config.toml
n_head = 5
n_kv_head = 5
d_mlp = 1280
activation = "tanh_gelu"
norm_eps = 1e-06
positions = "learned"
attn_scale = 0.125
bias = "all"
parallel_block = false
init_std_qkv = 0.028
beta2 = 0.98
final_lr_fraction = 0.0
batch_tokens = 131072
Each number is 500 + 25 x the weight over its row's rms, rounded and kept within 0 to 999. Layers, rows and columns count from 0. Numbers have three digits each. The size before them is the row's rms in percent of the matrix's.

# layer 9 attention query, 320x320, rms 0.0635, rows 163-183, columns 160-319
103:512494519501518496534498454499522495509543467471526566480489514467458485496470471488445508488485494516520500458468511492532459538477497504492441519485499501497473500474482531485540513497522539522508508510509493469506526501508483534508513490520480512541513493491440526466497501477482515459482497487496482506511528508533461485529489544437503494495507523509510504511447531465524486494457476513513492462508518534504478504471519514521435530525514565526479492530528531480505493464509492
112:493513509469457485524532555506527575533514490491501485445474528472509485491480467507467509511491507472508507497496478484488504515481514481537521510526476530509505503481472516513514453523499505486480522486507440507493467486538527467503477526454489525501530501482518557492497506460496477503518534474524497462526533549510513537506477537503523489517510482509497465492521510493501456508492491488539499496543522495452507528497531538494494516453499611488498455505509529477511532510516475
096:495476509526501541501516493535496486521493500520486466494450498480515528483464499534547510486541520532459495500488512519555508481514485478503473534483519501521503502471500479457506473466464490549483537479523487479538451497527501477518510476477523500498532488471484566505497471509473528535526499500528500498509486492462485526480493507476488494475476514497456487491476512515484552564491466442507473529504488509503523486515479494520515468487495537478500458529490507518525483529505432
104:513486464531531468507510455472516490477483508495466517481489540483553476504501493456472469555509515532479490497544501532505510472516497494506501479492530557504524544487495519555512482498488474490503473552488472506492522496495490481500523500533527534481450536490540519471505490489496491481504476495508496522462469510499497537475511485436481486491509444489511521506515487491496549518528496449553484502465475497514528514505491486511511504515515452504504504533528516561478494459482543
103:496498509567492439499475462505499459526505493493540501492508468523480535512485518494533504493484492484482493472521491478514494496491488483498484492542527485464485533540473501525531505495512509497485492516503489503506520516498542533505491501466474524484509532519514506551488515533511470468494494522482483486451490486523463484495481506517493529518448474464498485485532499522534467486512505487458500489510491515577531480464483451522485523500535461514495507462535506490478531469544536
111:506482480470480454477487531506507525443499478520488515534499526509512505510547524492522477496483516501552504533501477512513542488490500509512471512495525479511510516499549522501491450537473488435495493498509526482499485505482537499537515408532525547440484496501481485474460517503508516516559482521529466510498487482494490527477508493498509483467518477508518486503532496482511492499491482508479544508533480451513475532516461494483507487515495464500519510499485508492495476489519466
111:461495470489455494504506533475459496479520484474504483464492493508501450502505554481486466479491469494492509491473517522499475514499456490494478487466497528480496473490512510495495504514454423530478514507498526486497486508481513501479493442506467497545522490540491477493491528503516527527496501558514487497430480492542556519465473487506488468491506498461483497521530476489451510539528517496520512541487505545504482532503554496510517502483535521555463464499501510499497493482486511
089:503499495515499505545509521483456526512533510472475481497495483496530457495469529462497512473497495519491490480460545513489506503490484481495474501484484502499516508499518487490543505491518487495474504515461450511479497513506494483527507463514483480447498530495496485467508492533484530483551483524500467510445490532526515476532480521454506463508524505518502487524537492479502492501449507506524605495488494520488477498486509467500499515505486492545506504536509540482502462493523530
085:513509456525469487540495531502534579493534513519444561451475563482530527496506475437507485521465503530497505503499510499482494505527514490520472511471490517499490498482518483505493506527472509493504526523474494530479452488501496498455465497505484509457492493517516498494494502482456508469496511534509504505499514517531515488528483552496542477509514501527490519488551477493482459494524503533508532490479514465470488523517490452486484488515505536508528495535472526533511533582503478
115:479512541471497509509516543485512499512519507486499495503485499501509446470485521489476469513528510518549518481510510477523517495509489501532468486450492495548489494494504527491528512461513473473488492477498484474461476477485456487491514505517471517537419468493481505478538510477509499526524464492514508458446505503497523490499534477461502508455532540488546495508486526514492532500501513525508498508507480500488515497492524509470563494525512454488506482514490468518498524484470530
104:489541500496492504441452508485495520458481489528477448505506515499500501508498504513475473472546503503491473492449514459510492506541534471510515490504478439469524534518478485490462529501532546494499475516497540503535492507518501521502534526491521491484495505493485471490515515520495513489507460501466488498487505522501505519497511528480499506518463465468529503506503472505464495503494469494485466471484460470480517499498526563513495454447526507454506516551505489485484444490530511
102:527509511470491503498503480514474532486511487517484476495544530496556506490544513512525443496510489516500524498502515522496471545462473510473511517523513510499520513496511530502485482511503546470528566521490505490435461509482453456495462512478511526515503456506531511493509509529535446483489495450514565525474479552491491500496474480519525516500526515443508512456479489492531487502511492483495477503478481502478495527510472482498509493496505494476525487480492485481445506468524477
092:492515477461505529490468523530499488470503510520507491472551484520475479515525501467457493487497465475500483521514469486527500498505505540482479508481486462536515476498481500487483507470463522487478493477512537500512513508498502547488487506494495533527522500509459465527485513519483522488481512498497491437496505464517529485472472486507531507508451512535485494491504495501516455510492526526497458510531481495530459501491526546488480473487465533491484519473501459511448511464413528
093:492514511495480487509535511492494498512486431556490467508467526478512504520493487485534539528508514501503512483526490509515503500489534495510453496540504518526514484534500472486511466462465523478532496526503501518500502485456532549456526475544488495524528492482454486549470494497489476502474509456485526476469483516517479457542498478524502505484518466507493471491537501483531468472509491480485501469509470461496503491527478478468532481503538504463503489512484511503467492506519497
105:502474446445512536479499532489476455488491510501503479523527533512492490520485501487533533461517466481459504488495494544470520513530500495525506487507488488510542468466527488528498489495499490522510456520501506549480495522519534545514521503509493471492520484492463469521491499533518513507446506471499525487512464516502491474517456497524520460512512481520491450514530549522485504486535465462464542505476488466531495498555492495492472496526454468507519534433495520484461459515459539
114:477527488459514479466484454487523502503505528523503508484510492542471487502501501476529481500513513540482504504502520561543570523444491497497510463471525475523499506493507535544528500499519493515493494487499491536550565505519514497530512553503472523540487502493492485469480524493544513499479477518523493502480512458525495512456505505498485520507477496509528486487473531492526518469506504451493493495558480504562527526467473530463494486488484396552509512438512505517482477491522512
115:467487507509499519528498547533518494498492493502508458513486516467479481510499486497462542504478510494513513506442488494447531522498491497502519515512503480478538539504462512489510515489512502486490492472502461507527470536486511507507466524494536514454500471534473512488486499529466489503507530488505503514498529501481472518506504529531509487504500532533495482490557512541482460508509479514544535484479472472490515518517489479498493473488488551506502487510505498470530480502475458
108:523468511458511485505497523494472505473528492470498540510485510523537472516531524478528517494496485481513499462500530511511510493454476481503519539489509521503487506479505477497525464517511534513481490505512503527462506470497470487544496495498435477530530472502485477461484444488521489548491538512521497498513495493515507499487455509483512491513535487471506476492506497456498513524498528525533517505489508528513496477482489491526534542511469544522449491498533495451538499490534517
098:531539534440475480477480473480526512482504509506493513542464472524546521535537523450515480505514526510521501477510515487508549503456469531493494507492523497527505526515502517466527491445510540511453547517499492488493527488468531472538522466537486506504493503463508460473505494526493490484488458496509465486492525484519470480487480497457495487469491521499503495497514511500570483523465456444521527476513497467545508537484524556491480498509507454508465483468471504500510504479491518
104:471486484509466485534493497536492509476492505498495435501519494524495483473485481502472526485507524516509491490505511536484542461474524490507456467491501519482525517513507541495513494489492512517467487497505475470532513523509471524510442529511508507502493523467481487508480519523443483521558567527484539533475499500500504509492490482491518505473540448508523519491492490446476502528479448460536508507492481516481526520481537546492504437478495513452458472517505456463500479528470528
103:498528529547520508482504474531477489514540498498525523491468464503519529485480488533502517531505492527469488533512540516476472532518445511498486479532537487490540485505488494455511503489482584517524532468496470498471480473460446479516498511469518498528523509550461492456496481496518483514477471511444493508493504494491537469513473532484525515536497508471512520486522523497496472452502491527487488484462485480481504484455508537522514487508501483510528522521474524535526504496541470
# layer 9 attention key, 320x320, rms 0.0618, rows 163-182, columns 160-319
102:518546505526483515496487497444488498514503467489547515484477542469512511471475504512494508539496488530502536463485492473527462495514506451500506477488481468470498518517492534483522527557486514480515519519513503484520544481528441512483472529495485475489488498538489502514496476488509501504489517538481482509568497475485505526502517492511458476560507511479509468521468551469476496469487524543509475462483477504479453501474485477514514490506511525515499517567487540479484490492515533
111:461528493484476491534510524532529539560547455484482492452493482478488496476480463499497548491492501478511554520492474480496509509472502496483455523526487494513481476494475511482520499527507508512472501504532478472528549471548476512519480544448491491529548527503514491536466519493496491505523528498482514471528524547526506514542499560543517498492507508492479486512489544521451489483526503525498461501521508515492497491506530516509528517498493603475522494524512513459517538497514463
091:466465503535495477536507530525507521534525514496499535514495479499477490458458504488499491503522502516506505518490499491552514485506551546512496495508513501467452494495486509492498470493506514501511494523538502477525537493546495474492459474491490530492530490479520522507527549486493474464527529471474482496498503487525499557515487529522504490543517488522448488494444485478545520528511518505529518519467485529459514494488509488479532559508489539509560513506493488483449486537494487
101:526447537530498502480499479524505478471534510506529489502503491521528477503519511475501484521514491537495495532514533457496516515503485495480522475463529499510530509474462488481492522456525460538516456507488464464519492515512474499518504508541499487504475503510490506497494494499517512463483453552546491498486494491475501528490536519556489511497450459521511492512505482509474534525504434466503492527520460550529508470507506486492486507489484456546498575476496500488496483493502582
101:529534484511519522494454497451489494517483512468495511521530496502460504509523459529492483552525557513508527480502483526484495499458477515507513489537500494532501536480523470552518470494523532539527442464513475544490475500502482464478503502535502490430468517484516484490501468491513525490492523485499511502462483506489505473490468450478494531463523441495517511506522476533451575502532520527500525499501492524527540484522497505494463450499503451478497524482516498538485518495527470
109:480485478507484457493505540529516511482515521492499509521505465523501521521492524484495540484427502478550508495500511557504535532452487528489488536438525502515519511533530482474517471492482465496522504504510513508485452518486581481492529478534534491515538514489480528490500506540497494516542475506501493525494508478500524546465538485531504505461569510509503472508514489517511476509505521454495509532522499495473512505499504464497501491499540456528461503480464479515535471476458451
112:492502472497488467561532501517483492496479558485498517487505507446537484513491546561512484416535466512485497482494508477530502462520489473475491551495497479516473483499533510479495484476488468515485462511493504497480484496455505489480514523565483502481508491505505525522528486515510545512517479539521465480502531517517500455508502522496542479484540503491487437521501458539460538512509493499524507473480543508507513495483529508498504505489495494486546471520506443466528488524532522
085:473514473533485534504502521511455516474491529526536429479492529466517473509497454482530519472478472555511520491517500524531505513487510479506502520481472485549534519517436527561467495509516509514510510514503513494448484547524489521515543505493490506502481561499512496505503470485523562501493499490514485519538490480493515514490491462492488492507517486512489495469497509507473495478510477501480488501496495504494504465512495486479492483496513497483486553491517507484512473462506523
085:513476474530468517478483515534528478502514491548508469465514503492497503555442459490511510484468483470493535531492478479515493507534484515556507523518478519500552511491456510537472546504522506490476479502469524493499477517504469566508473505497487502490494547525470515504503480506466496532487518519557480528512489481504532508543509489510501536533499508490509476492519506510462506480508462531502467501481503493492499470476494477505509448505555511495473528493499523523506493502495508
111:507509499419507484529483491464500516512535494496514530498472509483518473453501471496481524438521435544509502464486479500501493502464524543473493528464518489518492444535475540495524495483486484473499543493490549466523525483511508505510514532511466488531490453544493479506507523491515499504490455539517491522474531491510497490440528469511496502493491535519487500522499486496520492520496490530515523502543516507501478478478523471518458553521499485535466491461490466443507495500485544
099:522502480491506545463506536478470475489510476523467520497508511472479461509488526487500494503487516517503488467470522451480488507463547497537490503499482480460510493505497491503514510503539574477483505516479480467516486505512487544497527501483502531544507461495488481514512531480546494512531514519472491460485483527540486510474478527478515511452456517509533519517500503503499524451514515477441470485481501492502483519504477547556507492482525526442556464511534505453553488511474519
099:489492507493495508476471536505469509499490441524521452513567483496525508464504495489520484493498524503483482492462507463499478529477473505477473509533520528568475511510471460515467554480533538528517552514478498421503486461445465517547530485515508525470467489514500493494482519523487472500482503497519520505461493500512488462491481474535537510502491459513475527525507478544473527525483490506441493520510511530512506549468483484533528493506495447458513464450486474498517501495482492
085:506527513511539458508499512493497507497478477508478580493487484495524505473534511521474482482511564444498468504515542480477505461489476525517487497532497480473448469501580492474521495490476525446483518517511491525520529475491526481494507482475535532499543469468503459507505484473500477503482514513497463475478507516531496506538482506495495482498522525496471461499497523487460493499491524538501509515542504499486498531540492502511505494535484539492535460506469493487544551499502501
093:518530503477442459542490503485466532506509464555410505470511480496510543494499467518477519530528534489514505457494493481507534513454496506482493522504491493473513520507489489517547459483529555493476499483497482485462458485484498554485506494536518491545437495481521497477524513507489526448491541503480509502481460500517502517506460477515532483501512498493517505479501513505507534496517528490499523500520507495518483482511504499500509471487538443445528505476518512512501518484511449
106:499503479479479494514489515533505504492479500509456520488519491544513488511514473521524496485498502490491463508515508513504521499492504456527552501478501504511548488506482502541519476502500515501487494450507499554486477501489527524484564509505494488545493510493524468519514508502504556489474527469460480483504508489471488483528479458453525492486539478488462501484528510497453505448474484475475500501528503484504463467467496510509497478484485462481517520473506536500522488518449515
111:507460510461519484487512530422518480492493520487512536524518516503517481522493514496484464501504500489514499493507550527502514500491502496496503454477493474547547495520487532530493506465465449515516514501486508491506494505517496494516516496541503496470461510504494483493508493488512541549499505475533458493519494486483511493458517446482468509455534530488480503524511523515514512475476491459517554500524487498491521475456502502459497449470493420558489523444507477490483508501485493
110:500556451500541526512477563517496523513509498491523492452528505484499501492497456460499527473454516497514493534475485508497501489481549521541449550476488490550477509527497475511527486487496474493447517504540510512508520483519509505505514500470522537479553523477491515538500512499471492491525524490474483550507507495481493483498512488486511477493520526513530486444544508509473504476514489514502496479517486514456511509508452490463517502492512535490491522527505493499539535455497472
102:499486497520463529501530512518449506484514526478495488486475484505526506505501527523503535469514466507463476445478513510528478492550460512510450511499481501542509486485523501484520522530472494575509495488510513471488534476501517463502515531507453491537555521463506472504488514505484469497455507529492491493527526505476549502549509494474475462513518501523502465494494518523490488524519532553513514490523515502468492478497502451494510548484487491518482482508488514514483498447524519
100:487466482499538477528512494440466535465476523475492480508496493521533471513491522474517497508491519503577477465501528514499529530427517510534467472482492479512466523503511516494528493479479476492496560471505505494524502511529513488475545470516469496541474496482511497542537488527493498506493509517519489533496478495506498554470537464504492475484526503509502476515527532499533526512487460467532554455553498532506514493454495474475486488488542464514526522513493482462526449479501520
104:508514496505545529500518473552489510518500500532504522456468495476505494518490490514467537462539479473532495499469461480502490455483535474483479508494478499508506503534457532482504502502471522455486490537548470499503514512477491532488501526499494549516515490486527455542496530486497497492505519544461530481511512486504520527486491528495536491527496473492474540499458527486535513489506544493454467485498503478502507524517501521514542496438459483461567469504494495473480500495484540